{
  "d_model": 384,
  "n_head": 6,
  "vocab_size": 32768,
  "activation": "swiglu",
  "norm": "rmsnorm",
  "lr_mult_o": 1.27,
  "warmup_steps": 331
}
Each number is 128 + 32 x the weight over its row's rms, rounded and kept within 0 to 255. Layers, rows and columns count from 0. Numbers have three digits each. The size before them is the row's rms in percent of the matrix's.

# down: layer 7 MLP down (transposed), 512x384, rms 0.0441, rows 501-511, columns 256-319
# gate: layer 7 MLP gate, 512x384, rms 0.0438, rows 502-511, columns 256-319
# up: layer 7 MLP up, 512x384, rms 0.0445, rows 502-511, columns 256-319
down501 094:160154000118099165138098124075157125111163132169149095154153163124093123128136121167149100086166093159159086141042176197154136090161114109207047146067140131114097042116083104067114119166125104
gate502 105:084131082168167152160079124127116108158093139148164156136147117091100116183093177170150152048143068168124123155100137117150132154075085119119106076168154134083081101115099122135172154141154096
up502 098:163184132114107130106105165142080125103107114093142032181120095161149176124096137156120162139110116179096164146157162140131139166126160063082092163108092151108139141125189162091143133146087144
down502 101:111108097137103147195158162103155106186145157114173134132168123138176121119131169203111109181095061097100070140136139147195114113165104099143127142110128052162132111104126140121165154113080109
gate503 103:200080056110082151144133094147161167089067128105144130083088150115153161164126102132091143118148147169132093183122115070155124092173110140103144209165081105123121121098159148175140120109172084
up503 109:174123154128145124137132104097164133121098056156174206153117099112106139131151133151198096131151108157142142127130198041116145168173148163133108156126169155088150106132073136113156128173126109
down503 110:224136197126142080177126103104170135160136116168205104130129153205143130103151080141111116107064132155077169119124146095148134175181175091138117194166151142169103113138110098150068158100125103
gate504 104:126131137158124144089069113128124154173128142083186105124123116150120154065083095092121120116220117142129073214157134089138129145134115069153068126077089112171109173149178159110110149098147097
up504 099:068125104146162132105111161133159138173124196145118149115075200101168140208129130166139104136087052111151053153134105118166095079112153169131163098100105109059115129130144123138128102157107103
down504 102:158128126122122169174160154113101061073166110152065059113120113107178149113107153243101137117154158142173171117137164131141140132110110098166150147119152110176119099148123113142152084143113163
gate505 104:175172113143110169119141135089088199172122086143168099140072137101121127127066111146103163145116099106131097139181083138118155102134187098128148119229098100162118138143099174171146131126169112
up505 101:139166108126147107199113124095119145121143098096120146134101128103118103179120093130073180106097102113102165111154156118147127143103130126110144141070085139140121115095176144144167127122108156
down505 105:131139071153159146168085123123137132156147105140110146178081065119135126188190128098103154191147083152146127095078148103159116191093069109093148134143159093179149165109155136100094123146077203
gate506 096:163144090134151197078163151102173082132217141079176097133195144160190152089123131191088145148101146103114114101166129133148145126141112107137067114090082129119100105156109137099157091139112115
up506 103:144121117117135134106156082107133189173127146155153087080116076173194135148128129120160087123187123085157128141117197141126122141143095100136099181090203159142080116146163140076066126147140110
down506 101:133089058153174131153177078175176152157200198210121087142153137089131124138107094113139170171129146160142148063091130081123152151104184140165134111132100188138138111162059088115122109141105131
gate507 104:112085088126175199147153108081088099131095131126174119139133122199141158086078119140163134076116155093155100130126161130132124078112100059122143138107152141101106090122129125166145124067156077
up507 104:186135142173062149135144149132121135159150136127114145207146123104167193065143089155122114133138145118148214162165148143152137130119122157157136139181098162122128119145094173118115127114091143
down507 103:129134152064139059118173106136137113158117106084178136115212164181122148130133131131122157170171100081144062163138119093087153149096083161161090160109066157128126134168146128197142156143113057
gate508 089:108126145119159175121151123106119152100123159116171113120156083135083108167093079124144122148090148202135061105102132127094130159161157150155149042130151104138195135092174067118130142120070077
up508 100:069075119097158159141132123133130135113103149075173144098142111144107128153158164143169189122099113120184093106133141083118095082126110052106099112106128107136180201111135116163094144123154130
down508 095:088158025101106120083112099142117182198150177117146121130184130172078088089091125125146105131104141147168092178107120117083080147152109110104143085124129099173158141134170138076178130165082162
gate509 103:069105108170126115108095144130138140153130087129194062152083077154118093126129168146087203147150111186138146071099138083120075113131123073139107149214131106109053129151171113121102121164138087
up509 096:094098107169101127091064169122048113119149136181146076157138125103134128160098165162143142141105109130203127126121102173123079102147121103093151166099122130134130163185104112131104121113142093
down509 079:090044176169151039071127138091166155165150077126190125118062147162136155094159135162096187150144146113136175147122085133138076120077202064101152123119087116122140096183082144164117072152138083
gate510 100:120135086091138108130098159132135110157066136211171045104136134090147125164115120125133098130116115177106121132083201142160170133118155119068137082170119110103090138106139090060124150164064157
up510 099:152099129153168119188038156124112055168152131127191101159163138158085089172088104119069102068131121105149123126148145127139086086131114080081084156125056143139130183165122130109092174149106113
down510 102:148168044107151128153152151129106144130135112119123112103112098190114121133098138143078115143144178179136193181081177136114159124133155146172127070154118085119132166150125079165138101123150147
gate511 095:148192143115164142116193108128093143093155153141058129143100069149098075120051128123095115090106104134106136135167204111131156130095129138114093171084117134128116112096141098140139137138099152
up511 097:125096160189151119100174122119093112149101176149165139142113085079080149118144138102121159089111162131088104118138105107097115107127148047165108124132151087136147152121114096120074226142126163
down511 098:125141115120117028127072121088132158164108165122132072129107117119140109126127070214092095095123155164131132105148098182138124117113178139144083148125155094125142185163148044095088149108121145